config.yaml
n_head: 6
attn_scale: 0.177
parallel_block: false
Each number is 128 + 32 x the weight over the matrix's rms, rounded and kept within 0 to 255. Layers, rows and columns count from 0. Numbers have three digits each.

# layer 3 attention query, 192x96, rms 0.119, rows 101-127,133-159,164-191, columns 0-95
144105132135108158137130175147149126145135152124140111116115105176197120115128077126162138094103134132114148127107145118105132166080153147105146103070149157147087158085136149118130141100143140153167111122082161151135141129112103146153102151108115101089084107087103086097089103093120086097
123145145178135124161146109145107136121126144130123146130172108140134165138087125135177128134080159126105151074150138147124147088141134089128143133106141144098092117141134192137102152136139144107112111150115159171146138117122129110104156115101134098139152139112123132088100093080139084138
193118148120175128127132109116132125110131088121130160091126122127122131123141118113124134099122156163113063150143145086134185151120095107102128091147093138137146107154080151101146105134143129105157131080163150175169153093139135094159094137126133193061115140132122147143214192110123163145
128128128139135163189079141130085116124147135138121116165172126187170158075097175145082120108110138088129136060176150091112087120159146154129139113123196196110154117075144184153104127101109105200161131120136114122076067159156165110113143098114153099168170147105102142150133037158125118096
198113106085141113134151148129100154208066161148174047075076160186150122107149057137141105070111161162176095143115135079119135129152160125014219122138126119166203119190153056107162135099152146124112173097148166120110177098155125094112188103091114172147085096091093069113120125091141129102
164115097138124061151174121182093155152099125143125151133114096135168059140109092162164119131146172157097103136093119113126244115106137102120196144124129107070169167139113078146138152121142115104180145139110080142154181107122068111159129084167159125138129139099133085104100153042110147116
188133153107134109135154080131091117185116115133137148100114169105156138136128101097053093118141151090149102136141147096127098153104141147098108114099158119131127117127113238176129099086110091175158155160098063163131163171215096152139141109161121099143132089094094067100083151149136088123
131137124156095139145117135165170145028139144133104140118098161157203154056164049067176092136137168144143150122145141091141181121135150163126117156075114115152138197125102116166118101121147124152096143094071160150173061138160094143161106115237152126120147105081097101099110106146126140160
185095102136089123109067118144118120050091085096116115131118176138152109152127139118161197112177136141141101088079101110110144149144147159114137108178123087143156093168066186096104051103158132139127123146105147165078109087114149157131103142105106138106127164218065109186109134192082079129
082085068100110157127140124048088151129148111111079147124093138134144137118159106096128138163121142094129152125095037191098094129091115116099160134195141109149068169123125081180168178149094205214172132098139133099156079133154131061112134081105130100115113137164147177086138163131100116111
137120116127116168135152106122128117095151102141120124166083096114106172183092060126202108010091136144104077098149141162108153097107113138163124083108175069163170202163133105142160181060124119145111145138173139169131155112167195118137116106129140120077121123178136187186046095078134129104
152089141129111142118136152113110107181094124110168181107146129108104147107129114117184098170132152135053111158135138135089082055104103195126128095125106142106155122115104131116135116080125133155172126152135145154121125149085124115126130133144076149117201126171190184150135075135095184134
107119122190103101178126132162088100084240137068117142143113154175133086094155125093151118128079108153136083111105067087196111133168121061086145142118147194057091163114155087157093057121095132193102165185146111107141186138129141097139135107084205112157138146047106106093126142125136154037
162115154103126154125138170115164086120118165139154131125122145146184115163041165085155118134052120092139150145160077158068127133150109097160107098143163088146088182083187120121178128092084083116184157106165095096116141107133177230085144076091149116096128149111203160183138152151078113120
186135118172130153122148124036132144121126169155115099095112121104166154123128179087137149135158135126155168134088071093171127120176116101142199142172158079115091139144067128104130065145065149171131132123162184107128121074155133121126126123141052125080125058150123184056178136124104122082
159102080086114121092133090111134178192166181121144131128117130174135057178152073219113120063112144071113120130168109134139164082144186124099171124159129117128108092142064202182150156137075178127090077161101143142184128138208091116094102181091164163194086101124078144081147067109113112142
098204120133110140188133088095193089148102162100110156115069140109112168031160136143111154100173076120127142097172111195152177134063119133121103157165138114129114143096183105096136164213061093129151164077121147088095078140145148142074133156127150102120133103169127092172128146123098137177
070084090144137136120183137109134102120172174137104130092155086045095133139130141177151151155112149124151130119133150109181138134165132099156089117159139108159143144147105068131135075180076128080086123143048112113189155184124113131122158129111147099132143143116173091123110085098096155083
179086163203138133095075123170156119090234116093039118131119114073130029153086202114114188149111074077070148119219163119169162126150136155137089107185210123106108086057180153173153098152046194038117127079196187134088102158157119136065133157193089181116115129119159154136116075159091130187
160117146056173142117093147120123146167169100131180113129122104136158107120106071094122173096143126056140152116198148111113105118161163083088160177149087128125133143056140124185129123104137151062174097109109170158140098112160115178137104161065119143065172150133151150107160157103154191096
130156154124100105130158116157140152124127141110092101110099161221076189145069092127122121113179104158171141204122137151142139117129084128111132106143123197083092064222141124067132057126141165061090055157106123124138147072106108119148084182109088215114137154087126125104134092182163150171
176126146125203099120111188170125183137061140168122114176090029146137119122117119103101126164074099101130166139140109110147088143093144106124162147061145142122117072103169120076129078074153104154122069150198106197128085159128095093234157097095129180118158140140141118125001141193148086145
160122168191121122131164088119139059136057138148117171096110151136155056131135145116168133193133069129136100099078134136185157116205082109121143143112170123114097218153139130117059152135176121082161171155163197154095149143132092143106139139145172140132157152138142135102120152102154151077
158117115113117077132124128145164102142116160196113102112115081122171114102097210147109144123195155102121213188222104107091105187122181092126146123141063112111195173182177089061182125127202130101108167133189146124122144184152101102125124077141103158113106164125183089053111115120131089074
058179086151150151089081083158130137139191044099102045146122125124088137071146190131029115096153092096092064115175166097118082112180142204203074152174165194110115094117061142087175163188046138180131137126154166086136106095091220059097091144106155117102106217156166205165096192206150130149
162150092110155121068119108140163147170096098110139157086164134179138137158103132139070147101084117159139127173178161123184079060152157161155150105108120102115234080053156137113186100087080109166179140109142159206141146164098121099063104106129145183133235080130172131137192175135143109080
122086124119097043136147133059131145085099086150133164178153116176088130110162155087177142180178111122140089105106132078075162125054114159137111183137087145116142161063102137161116150126105156112120121144073128153130147104120149142095063090146193095119139160141056077054176172149107078170
155109091117098090118207087132104123145117054194155111160147085173138128097108084097100160125105146084142069158084086161079082101096138124142151153086092132153080255149153140185121109139172197111140127125151126138121133129147120119122085125152157163177112110146147099110144153113121161112
166112145075131132127118104167100148141132077130162096145123131134160163149089094114155114097107082045162100137131125159156141151124136139107179101108155109068170138084220152104104119089145157136144129144145162146107132094151073125091132137135117173127118119079166115119101136087144122124
176152149143128206126119124094126131103187120099121093165099084155144164147109129167171072129115086156106139125175131188144122136144107101114160112140147143155088132133204101122172137088136084088141126072178198175091109129083121167145121138114127150084109167137180133104162122111134146116
152113191088130129126170074165117128178118120169055138135153125072197153060108101091124071187068136082131077128065098091113161171107109106112150111051054102140117158090121126104079077130082126097114194198132113106141135110168107075134100156162114146145101133090158142157153144128075111184
133122109113114141100178091116135054117111107103183133116191130114132091152173148111088123178147113115108114172106119107157135125135037101110097109150102106129076139142152098107118083134197107127117146126176119128082177180129129166110111068151186136155163132085144126105195092117120186123
127109117140189119136107077159098084176121088138170143140158080162148110129134106130143154081123117095166135126104146168144092156135115097117121081154154090097187129197182128134167071121129123145108099130102138114114110112136091090132117086195110110199125127090194084099046126088105188078
164100163085123130119089067093128126160163133122103111094118087129177162111172095138119134144085128085151092144118212085144112168115134199115092148099113115117160112137169111194127170160188204113121112143099160154110115106162131128167103140147087102150133144120140079108158145059147113162
175138191180096134105129118145096059117059130097188127167171118151155111155142111119163091104139144086175159093167110144046128105190187097117115141112156170121083111133130139146050116119125069180178083102141160131112129141142106132104155122129165167121125194127174135119095133132099106152
158136087046147172081149147111176110149163146174112108133107104133120143113117157147148143163156046110126167142105135153131094116143137169131113099176139131197132101134174127095125210129149114125130108126134233072167129160125069106137082097102121084127137142118135156058097107112133129180
139134100169170154152124120097150145103128119077121197130136112137139171082140110119090122126130106108081112072135137115167096139178114144166079113138118141192119091090080110130130139155079077126130154117217120099150167205134042121065095139090072166074120145132177101167114164109086171102
151135164129095110098136079129148043146061134199101090144136121129147133112076084106111138106000096100157132075101090157128087115113138094092130172109064104107111147125138160118060157179149124196101109197132156145148107121154186137159156188117145080142149184135172145137143143121142108121
079132123186127135088179126053140118053128177127095196138160160080182088114144154097092168152136133150109152058124074161088056129159116136077088167113125087115154143066148117096129130143096074142109133116109169045147126084139186104110124103098150127138187129154118160126166138147134129155
087069119108118108118076147115161118119103160199163114112101102055121106096112147124151165095081118154145177176158139111088120099056097108159146173146132019161126143118177078118139145148181118089071071101135143151085163157109152161112095125211168169110141114138128182136148147129124134151
176115119116123125136094121125122161154084076147107101087155147143124104123145105145151153131134078130122122071124131182146146101113121197130091122090130135102166144116129119151161139149115121159151122056158107221091141113150146145132090142129134199157184084087112105124154139153146093072
171113134086138149108099109129145091100113152201145090135096160133136163073080161087138117166077153181081146142114116120140123149117123113163133189066107143126099154090136057142100158071151137124122157163119165057122122150110138156155083143166157140121160165102143067135142177088128146192
117152131171132107158147142139102146148171139105093122122160138077080127178163094199110099134192116130104032149063074096076144134098125107120102172092121140133097146168141157139114150093124166160111164167141122091156176137133142062116107150109123111172081097080155124098155118107124135158
137091095123102130086167219111108137131103084171146134166112154182080142093103155118190147166097164165122104133124141109123183143120100060162140139096120094096133062075124105161141132107115133145143120161095162154142089176139130157089120093083138090128174151203106147131135148114111117086
131127123158113178105146132070075087097145127130137138202108043122160168121091122173119124148142150133110207155114133169183146082173081140169172131125137163128140180180165145095155081139112140079077115120151113119111144145130070114097157117203211105126109104112172138099156159132152170127
105106092160154132133122119147101128071147147160106131158131110097108188133046154102136140115129096138131165125119101162083132149162163102135095126115103109134117187161123087092141180177112127125100111190168149164128081146155160153069163139130134096055173086113156174116126069178088122116
109147139107161136121083156102074114149171076181123156118160117163183173116107106163105148064072058088180115109146152080102079179077111136123141153073122095124158096092114187061087144070157143157142178099134176159178146093122083182098126092129078113089132075180082170164122110094191118126
148177117128149158128141135088107152086131148113125160140151166174132142106123138115106140175079133126090128137044110154118099100122096231097089142115117159086133101143190167150138146118133131165108104090129162144135128094145112143131130142076143108112136177085109155142145076156104083192
171120097143123101114060104210149190115141118098050118126109175125102162141139134116132154187135151109126112120158095160102090155166172163127071145129118141172129133122163220158136120135068173133122088093053092067158100104120097139118097202049132157121088154164167170132145082142144119104
149117120076143114153191092130129185143137128137079094116152133151116130122074082138140118167099129082175089197086085131169079142168128102138164087123143180118162135124171074127182155077143128090090111147151112141146168134152058139108106095166102082157121146114163156083117108088137129055
128149137090198097155149142156123119101034125145081123132131134143096155115129067087080117128111127163112089166139170143144125119083167109103154101075168187075166121188142156095045127115131072137172153195172134193133124082118146115127172131127127134095102140070118181098128185148128112117
167117163147096126136113137142123062088172181111122131102146157111107132120079097105126185131121137179148160162153052101082115124096151177139075100143133090112085090131068130158137121121110115092149166118157193165127100165168113115186144161080118122096111131140129152190125150148128120121
199073095108150134128124134113092111148061115119161153169107091119148071125138117148101124084107139111135118117179191113104033093122137113162132142104119161138112095128077167125114071112157110197131126138166154156074138202196127149124125154181140182117173108065115138151098170107151132118
110124175139099131059108121101157090119141103192123100141146145059127142099160093171094127129094115133081084084150106097171166139136115149154142116100149122114122177130117094136075118122169092158139160122109119097112135142131097135116184087099113141154140069137096062111152081130151176148
049108105121190137227142103065136167103145123188111171110117141100119142109158137113093112110156099134114110124096168106116161100124127092135096127105139090100163102101115073144161130157086146130110191155145125060092130109143191073092194122166160063133122088129168137199110172089126098121
212178123135167103111094124178150092116153065194158104174052173165157046102136132142194169089180110139147103064201133145174170163148173130135123087220194199134160095118079014133080109101132091120166161076181191171195111124155093126111062026139089141116127140113195119158098139092130059081
174105140144126145111107113165098086067104089118193089101101114073222121075100113102118101124109157126120157125125133115132178094168165096150106104140151168131106128133128112072103083129168126049143154096126131136162085082141097118163094098163167178121102174093135129069089114100111128127
129114164094092188097114131114128120144132127100131089111163045133160162122143160143094109043094141108116161140167127203117050078156104167079104111043102078130089117074154161100187177112074168135088062144127110104061131139086095194104158138114107117049087128148125151100161162142113194152
146097155149118132104120122191083094124151126132146092100112161161177102048182147141159131107169139090141127128101069142160151084167143132131110115183134242121151118073077111119092133116117132062162102170102151056148127088165091147187103115113158161156122143125149108124118145113149165127
204196057108187095142105143124181115138097153169125142169083165159109131165062061115194202142100109150091159053181087170078145113070114129059122128087081173137100140094100141128111073111150173166177114062117137157151115118149095155084153159084073080176142117138151092148180125111171085129
153129075164192098148154142146138117118107162180145096172087101113160138081117073077083172101144094104120124124159147161171177173130179108184074067167164212092173090100180064128140091098053101065203124114142076122138048177149122112121125073185104105081057092049156075070135106147117128092
184123085143093156110094158100159085126088137092161179214088119180126109136095095170127110135125113167172094109151085097100073158160154162110131108132166170148153088117063115082099089117119106187147109145087112137133126143136066133129129118091112074115176088188092116134116118144138178137
147188133113123154129104185108199099121119170179156080162162107093179114158075130072177211102101101119150224121142073178131075131126120091085108171085070138147098168039139155074155168103092107103132107103136147091220127096123123229122091084126138144093143114118123132112125113113187120132
143131124139107160173126078114074124134157144113131145058142107104096151077175078107183104151089201153161109141131148103126141162163111136171047150092146088104128158100134167165100180186179142141116095134135171127070153114100122112089144173154098157130152093149143104080170188159135170102
070080147138108144156087109164090099067143144157140142107136118047028148108108122149137090145153154131053143176121082090156164065101075115198124095117115059170134149132072114102085118181175155098122117134130133090105164141102126149148143118157161123123113102128182167149185106146116150108
139082146118195160180102180146144159184164112198072149124132096086083156158220226189136162149167109094156043162104133130115130114095138099157136178177172123125099179101129106124203147115058178163127091121103097157134153135145133135155127149082143146101149181155085155094048120120117080126
090151105176104139075155135104083169132190095132094138080184096139108173122147170150174155126145118138133116099093092082055122215063120190149127152095170097150113074188097136135118170148106133120101106137048165110136128160072166138074099115120169079177140138141110111089148100114115128146
118119146142116102138164159138098094193137214124085122108189140114075114175133130135175067124143105104163192128086170105093146125124112129200157123152158128118185139147100159093156133133118105157059122185144114107097166152151139101142161097139103129142133089152135145082094078104131115085
164084162086103131114167118090130120074168134182139083127119116118167156172122102100184110094145111163091121101128158134126155128134155184084121138173083130158167131177113148131141152112174090080154173126112151218154091107145135194175121102141109135076072161151160131106165096116164169112
157135134116075124100148120144127100154150108118130144112168120095170110211138137168091219136121224143205174095175186126088104105146050131172222135096111066045163107136152135167156093129119077147210083070096164112126071103111081145087176115190086152164218140083154127099108102148161143110
078146137125097144178103126150075141132164153100113096153129105150078141175112055159108146123154143180139154126170153145123162123113117137142161154099182141106144117108079182132162209078145113194120105116082138149092132129164114182136108136119136116133088133117177111137164063121144191083
117130127129147105085158138179112185148208117162076177130127102099109085176148159181158125192153120127118091145117120102102134055069099117116034148095156118078109192134073108106079077116123146107112116163131075092138130105170063187112134143120203142134136161127203202180166130119172124119
164131108146050120096127136092084123142123102158099100153119121077104152148129106125105040052142110144072088167088154115184114045150150122157106082117120110177126127188141128145104107136186093155106115130183139149141108151115091157115154083126121195130185121127130135136175113189168101164
190107080095148116138142134095104140093124088102161110145110137158127099137117083095163140129135109120141150120144201074134144139113148070120081116109145082112115070119066114113108069170121198136146111135132155122120076132117134128078131177132143152111140143033142107141162107153124154108
155124130121146090137122088181155141126097113229143101141088074097155094094139121109138141105111118190127140156176097161113137092129133107106181106150095144134086149076154177165142152129160148085184162112118138187108112162166090093155145151092070154168090109150146131107119164027186106083
106086144110123086100160099148116088119125176132155081157101066099054088135169144178126128150168117095202224131137182195155095195112153188103105125169159124072145066147115081122152152121124158122120207135101174099161117165152081166122160159120134162140092117076092101144125085074140124106
080183082116067091097144144122071130144124098088098103147160208113067129241088053126148093153136079042076079111171106131154161071102132137164109109109122148137076127125121115186161141168084160155163070159125117082110114063061143123100085101171142148137110103124135153133156185235138139143
172105114130095117172095104198241145114116104127047137086170107179123134148084189146161143175110123126111091131130132166171160114142130102111159108142095129154115147135102153084112127137164151117143151131151139135109129101170155184126152178087160097126132165106190179106140114114063108159
132140152179141094160099167092202092109104135128168135092123188120185143165079092098221122120088109138138136155089121127099110233164084093082104161123128097140083123165121138058130147098160137133083154099100061150130186142146134160114191107103163145191092124096122185189195092073151104107
064104140133103151162153127068131130089127194106084183161162158081139139093120052127087141094106147167122115103083116150121106114101137136226124167099128048122170100161139187131137078173097088167113172135171125167120119142122147209085188166152171144180139138160145179140092134133111098128
159091037095152093096106100130213127140107138079126116107152129127120174129165088100170155114172125158164096121122207135133104122138183093156101138096107174091165133133117142110154119070127112139158093042058124184116156168143188190124057145115120123070089131137130083112133128104180130081
141101142139185151119179159101176076101105113129204169102153185060125181176123072087162125106131115122100102154150088114130169113122111102106148094156174072164117135141109148084094131157153116095178155100195117134131089143177128179164119074160159157121088152056096148108138211154086151123
# layer 3 attention key, 64x96, rms 0.118, rows 36-63, columns 0-95
103160117096118169096113093098131120105171160148169103136171049163157095143116134132095110086157157137059131097205141150122113140163120105114160110131148133124104110066104130112132148135174139143177100055126180163124098112061115119090187114161124099106133147123131122119087094093151174124
149121128162173095098072149094135087149113124169167153174097038132103118089137137155090192118165140124127194083119089124145098156160069146148080117151113136105142147129152142144089158148141092128111082071189194088153094124083117168060123040161089062142148111103184121064110096162108144136
196128138163126135131138085178138157122163150168113066188117153159117102096114132116137156102112092085148193079162159147170143216165139116150075125174136153121117097133172160130099145167119138126064158138110186074160124147135131096127105087137064109144110110097130094158131154168132119155
131175152088132127115135125140083126102140084065057176150147165050129134088156133159100115154147093142164093147097137121175128095122116082127087129133131054132131163118124075184154083131115169137098130072177084066061171142158129145139123109093227184129091150098103178125097208095138159133
153168078132059196128110139159106089139164083168123134087125118178180084119145123096199192126142198160031157095207118150127162132081206102154119122137118202119121096027133136136050146115116145102215121131126160196092064081119087135138056080198067143125211087141183085119107159105120110153
143082205081125217116131101119166182145160083073084117082151203048171127123096136135153110108090104199142184187120102102123050164097144085131121123135121092145107103074103079162192145129146102091073161107175104126068115124229099132216121151158198154094130102066162215164179166160130169126
140128140183154149154092169155102075132119140110136175136190152138102172150113108134076175076089149136112102120115069175134164101128094113165153146162171133125110125147099140118137172133123161081111084150114102192165114089097154197174140118127136120146143201087134104094111106137130101153
084121146082070061096149171137141123148147139064092119146174110054119115160162158081128089156106086156130101106120202194074161101072200106106139106088082111123119140109097164077117179128124117138118113130159099159069144209158199150159158152154132120119111045141149118156163150123175152180
201161136128136114134103123118110071152197138117110182172130107085221179096093153110112141078107115157079106073103155148144120124124121176073171121089176082120070173143071131138066125116148134112155129128094117144130137146104055126136140114130153145148103136154082181127071109115106179149
114156132125149141147087144140135165097137146142102171158092140093168137105132142082131145162160072129126188103121140118174174134103180152127123107154132133142176065126108094118145066158157113161075129105118121166072112073168077169098170132145121116160124149152133092159112161164084098150
077127100088158154130091185126179152132155086142080135060146117127169135144140125136138171132151189108115142145115074059181105186112162177113184120136158119161079122075125068075121149123117119164164132116166195079156120082176105101179131143124101082162099137170174034108133144148142075121
183087112160130122121190128107102144111139061162064132128150101133144149173099097108161074099073146101138076178174109095117149125080137157104045140096128082139167159130166059140144105138045175106088088148139110115100153098146159162173108104144110144134120116150177157137098139128120092163
141140118115163128158178133108096093097106142075121135122165179112144161156182104097115140113124100126161103136163140143135117094087167150135141148158078160169213093087161105100097156140156133137125200098124142124136088099128106127066068117119147126091178117185084103141159166167121072165
214100103122151121143150146144180068081132112102128136115117205136126166074103097108162149170162178170168080129123107121151130152099105040134109108149135102109069137145158054158133146137084149105122034172138131173167175162137021159136145100166073076099102138115148097086133162157145154145
109093144176132153162168225114145112077136182200160130132084104132170139160120133170111138118098086128123110079135096109127139159169124133164128113113168065151096153075142158149136173124118142127141146091232123092109120137111077142140156147179131139134150100120131092123103162118075182108
148167096110111091058125133101138163157173165168154134152103153163226132135142115141165161090055141100114192166057129150095161139107155102106171144171106057096140105144171129133126113097134062111082149113102137138133131151136123101198136094073116120076168187173153157076162116184114155188
120148105085124129181027102129117158152156157128140091087119175165113105178142149224104145144166162037160130128144115143145152111173195139145134125153155153132124106138148227147121126101121137142096083153189086118190211090161116156070052115150148107108149079106135163049165131128129098198
126114138089132152173142126118148038108175109130074118185121119154179094120124101148107123146137159201029143110157109124128119149115082143100178071144138162157142139154192135048125117075119090110131180144122192158117095117135123163126138119126114123112163087088187115104130088114117102092
093077091172130096105139159125141128131152159137131156143153192124044159093126061181135150148068141166167108087100118083170150129154109135151147159107166149124129177110141145169128107100126141086076110166123133141072164206164151042091079121121161111099107134101138103117144138150134151090
158125088140150094174123105163128087054140121098096107156105117119113093101093136108172175110103184138055128067193160121153132124172107126145080106197137147103095127098103175111134104147117134133149120032188207204100145099143107141075159076116108155079096127177150153058091110090110178075
137156158133108167164131179138121129076107130151141131057157122152159166098048125120129104111156151087079126145160080094110122132126168068086092169114180141129172155099122136150120115072162115112156125081120186133125201138214104158135187135085140128089102127105102167148104105110142158121
151136092108111125142134123098113115111141094151070124162124134119054133097147093194094155107145069097159156159212134107125139108113096128161130134143164144100080129233127146148121157186182155070101111060104184102149119117093168126127115086164184065135145119138034106125119114174122108122
214165149156159131137108127168173135120087089134188110154141167089103063087171118085144142073147081130105109115176160153142172089172149143144135123134161094151120105072136106137161107132139142159161144108147085127104122129149169111138039082062131165069135144167218162163123180181151081148
150117141088191169103164110131125139176152135124151106118107128136161089092145147099089132155088121123075075133098147091183172090141075145199161091132201142134164121181150104088111119090117109144143122088169118150174154146166107135130144108162165176145148186084122149114116082144104135056
144113136083183090102111171116141140100172166105080088108072100134161147116139099111124079062120059058131167131095109139201146177144084118152159083109201151117126178173141117060146144115146120137129144153136116150150130119103144122093125127142131145113100107124102124180095183064158126100
134179134098159112083129082179167116064194085132074111071127148136184204166093117141125227109100137176169152068169142096065118128119147119150086130122119135098116096138156116072117189172033098115122106106115141097156100108152070133111132149086117037157137190108195125116136153085124115155
119085094158178105128134181128130146113109120149106143154068126110073108091095221161106114134118097107148145248124136121126130090232129171088106129123140087111146138117097143103118147111108076092153184121086097068115142104130124121117137120196054110129118078149137145111120169139098150120
092126131158066129123136129109113120118087101137183092222117092160138138169165123111134129145131079159107100110096131106154077150164109100099087119179181151164128112144097173156097150114131160200154120133119098068113180118133047123224171110078150099119083111145099122093111079125140142160
# layer 3 attention value, 64x96, rms 0.0985, rows 32-40, columns 0-95
168159167124145123087100148072147164139108139130137092139144185102106093086131144086104156114128059139172113138112136153098075144168120123183121173140185135115141173152124157119116138113103141130115048125174104134104146131156165190143078141140106123159108106128213169125139116142156086158
114121137152116129124126138213148120110153164154134172107106165136149144115171132106115138144127196108153130116147134123112160172105123124137147159111109059095115121170050113104127139123106134046104123122105087145143121142108155145164114158140098112118123114169087039131119134162133100133
176123088145127100094224113125077164101123090074159087114090101140150105126146067112162139111126178065140067131132127129121120114167131136141154097116122159113120174157087122128131191138126126146092067146148153100111127097118134108115105130128088096104128077119085136124133139138121145131
092163109141124177152134114112144154125107099114107141083134156142153124089122169137113129120109149194148097123121134179192122100167139091099152163140155126142135194141100100131170099129160076098126130132131151181108132103112068147130107100103100095150155136121121093093131157067139165105
139127115153135105130103126114118111159090113096113146084089101153128157160214127107185113101158155118106076157149117112095103149130143142152115100177138166170176185137112098109108110129155113143156075125105161125136158159202096103171137074121168128092105124180163088109133146132113080069
132125089148160123125138128132114146170092122121145113117100128093093097130129106149116125154179168136092129148099120106140115095131106114175145081113098132103167085164086160145147085103130106154135141080143083098133108127135158155139110117129143145099113042165149117180158094123082170084
146084145129100128132134136173130111126128123200081140202088152133135175114207155195107102125119179165115125091079096133089142144093161160128084201126095117185115142147105126018129113151098110139099145131057112122169151087103134062160175128141137089094148135155064109175097143165129092140
103096153172143101112148148156111155080117075107181150143102076115112189120161151144121089157075174135135113157093077131132138165110136105140109124137157150090149099166111095147093129088118096122126146175096125156130137143131120098161168163145137110143122117137139100143091162147136116090
113139181098080164132117140138109107117112082103127147120171148144155078163161163123149071173095088040091102137130150096128197093091168144121158154110135114118115145137115162174110142164174171176095101156118127120086169162138093105088134118112134109157124128099101161139124046151157066165
# layer 3 attention output (transposed), 192x96, rms 0.107, rows 96-104,128-136,160-167, columns 0-95
121148061142150144094152093092117149110129128076055179095083108109150136148128148160178144168124163134140146086149155104178107130173160062149211129104099096156099088135119075121154141198157126112043142172126118102157131118131147169061146113109067155092124154099132105143199091088115140121
126119181108115169108107111136130128184085098186086074176102056114186169126112110103162144112073106127135091128103117094154026124073133080106114133107114083130157154122112136145169122187152145141104145138087133085157131077113123092120159037130147113112154127105094119176182123071149150166
087144138096103116144132110130123159105168175136136167096170102079085145110123126158118114141165121205165195128217174077159136101091130145072087133142143077114056130164158074150145099113079104112092123134102114159127148168122100219132133129204090164157099145123164090133107122155136059167
134066174127124151098153123140121127116179132144058130200130057070146158172140115149180179059127163101109158157105098138107114112158111147161093153133113058165092116155092147164152132172125145141098094144115118106148080106124140123153177137140139128104099079114106179124078077199139091174
081125093074172045140187139132158095158062131117126139113148153159088100116104120151062138078163137144126149167123117161125045119123110145110147122151118066128124130192184182102142108099176101139162203094142102130071082137064106135088102178123164145110137147133127087128130203128166132106
137149137076119082182152143114132125089174131049145157116101131138139084120124096117133136132122075099094145152214155144062137146146132125092067137158138135148084176087170076125231107191149153139109142166112091123124117167100126135062073135120119137128100183115127161053102100094147090134
100058130170168148159082120062203143109140166108149096117137112078118139161031127132151072082126153107120103182102115095157139095206103099150144083190131140158132143109134114157097133104209124105187166118218188145162134092117147153119143109122116174096101126149227172081118120160138169088
155097150141108199114126096116101082161099161131120127079077165107140078105090108132136153076174080134140101095110194121048136097088121109137165128110066194121112143068126164116117090136153166113101114077167143126151139104127141191167118104123093143087146124150158166164124111138133108149
028108123100207153151109103134128173173103129137163134131134114108071169134141114144098156106197075207141108149121090152093058086179045150160068114140136171130186090155201090063129125140118080097151164115136067121113106157175143134192130108167165182148120152133176137163056200072104132121
088081140172148138141146120169115073157114155192158181187142158177098122086094122122116170131135134162057163133122124167128153165107121135119104132145138193139139177099092165081103133079124159166155151123121137144099079146145183126163117151177150171163153154163139126185091131107096168086
174107096136152091126159131140135193158125098091139155061053099136125084080179141144129120102110172163117075155125094145126170138142066133154107104125147169132111135151143086124111089102057117106185157124192092149157106165096127157111165165136156118156110151136160138119117122130134116132
135078152135128161168119130096126142170128107203129098110072091156187123162102139095103134059106112129168170140111156142134128162130128132177151180082143135142109129108113194156190195117229137161105157102162112105149086141110092101117133139072125108104144118186161103149124127110153118138
156149064127164091096145114102127172091135140083166117093161106157167116132144137140045081136138135112105085118206149102115097137103188132117092117102112165094128140139147182067056166082148127121195143145080172112086145115112174152136144102118145104125143174134116115170123152109126121072
074084116163122188123153098130124160061167139114140171123112053092115121146173135168131162199156157183141133106142159127124117138121112138103097151176118140112136108123134173102162127207094107170051135098143163167162119148131156119132127114090106139149106108088175131180091106143085158157
114155190144116122138162136071186142181145114141114114137181147104164172134140138081171144094127134094163079082079112091093106129147157183082168143140117120069133082140089136116093122123093058169152175162081184157144140110157135139135155125061131156112121138160144145141130156149108134119
126159122141157134134172117188106096140123123156151092108125119169177142147118091055162196143119108149100175102177194107126162134111138147071112109072093163107098071163075127123163136179112178113091110112074122162149116141164097150147119176093045190166131194121090124126148102139151138102
182125133111111066121098077112168142095126183082099125088130146110191120208091103117152127133112164136122145132090051113124184092129144112124109139161080000185140126118138114132171125067132142138161151046119174162121147105134136115062151152169163128112104108160107193095167156156154122126
125109108102124131112118132150155140110107128129146096131135114085132147096119121173102093118058088043146169142213148143222160053091173153108170135065108084124105100150103115140132125107123113127121099083164147123174053116084104138102172152111127141072103132044085131078169104143137165089
096148126094127149100105156156168190167171098174130098086152155069128113117177178068121135144198124131149047171095093122144116110111137138119063066124075075093165101166142155174154126155126066079174126155142102131160103114157137107162120150132083153095128116138128143102108195086145174151
046137149101083109105104162109156143086181179083133127138123163133163162145108094099106178159155116170141230100163147158084130151134145192099140172095084093113131159123147115115166134151119128185147085084133148173124140119149098211118144181110076138149133088113138154069159120153185084100
120178109103120143108154101196078125153134106095090137167154169099089099092166145132186112215174144149067142065127132122094134159097147105136152096100122176128158120150124125166081111143086091107214103163085160097172159166128115131183125158104148090178135102141091144115114084135109136125
145151150122115161119121103128069099148153150162176112118143129148075168126142132089143115104115121122202162163098133154161144118139155095118145116067137135156105124119116094162140180114090176107106100122161141130142145114095127069108115150111123200114139090144120107095109128142147138112
118116159140058132166116113082070127130122159142074100121118170147166151118054115058179106107141073106093199107129102088136163128151167142111134145122172190094125096100110093199102183143108114141144106203103186123154109065114123118150117143102124155134147159176117160071182099142159120133
073111128146124056145136124094082116151082143090118146149173119148122147129133115147121139132164082102131127149076132152153166104116087115146089140140075092100163081147173100217124154169119208132139130138116133125152155115114120128117117127144120092164111110125093115151116105103169152135
099195130109065118104134165089128108071160135000140111155102168147134088142183102117149130096083075114118173121205116155093129143090138156107108173107174082157116090133158124076149100188095169222089083091131114096103118103077159178107135158140199093161120105155126102165121126141131134177
124157145111127103139183127073080192127144120126149121206151142118068122120160138130125106117140139125150162120144123093112090167183136140088096122122134139103094121140134149190088169138096105125154136141123160094121143137127142125161140141109113135124129147124094123111145094127108098138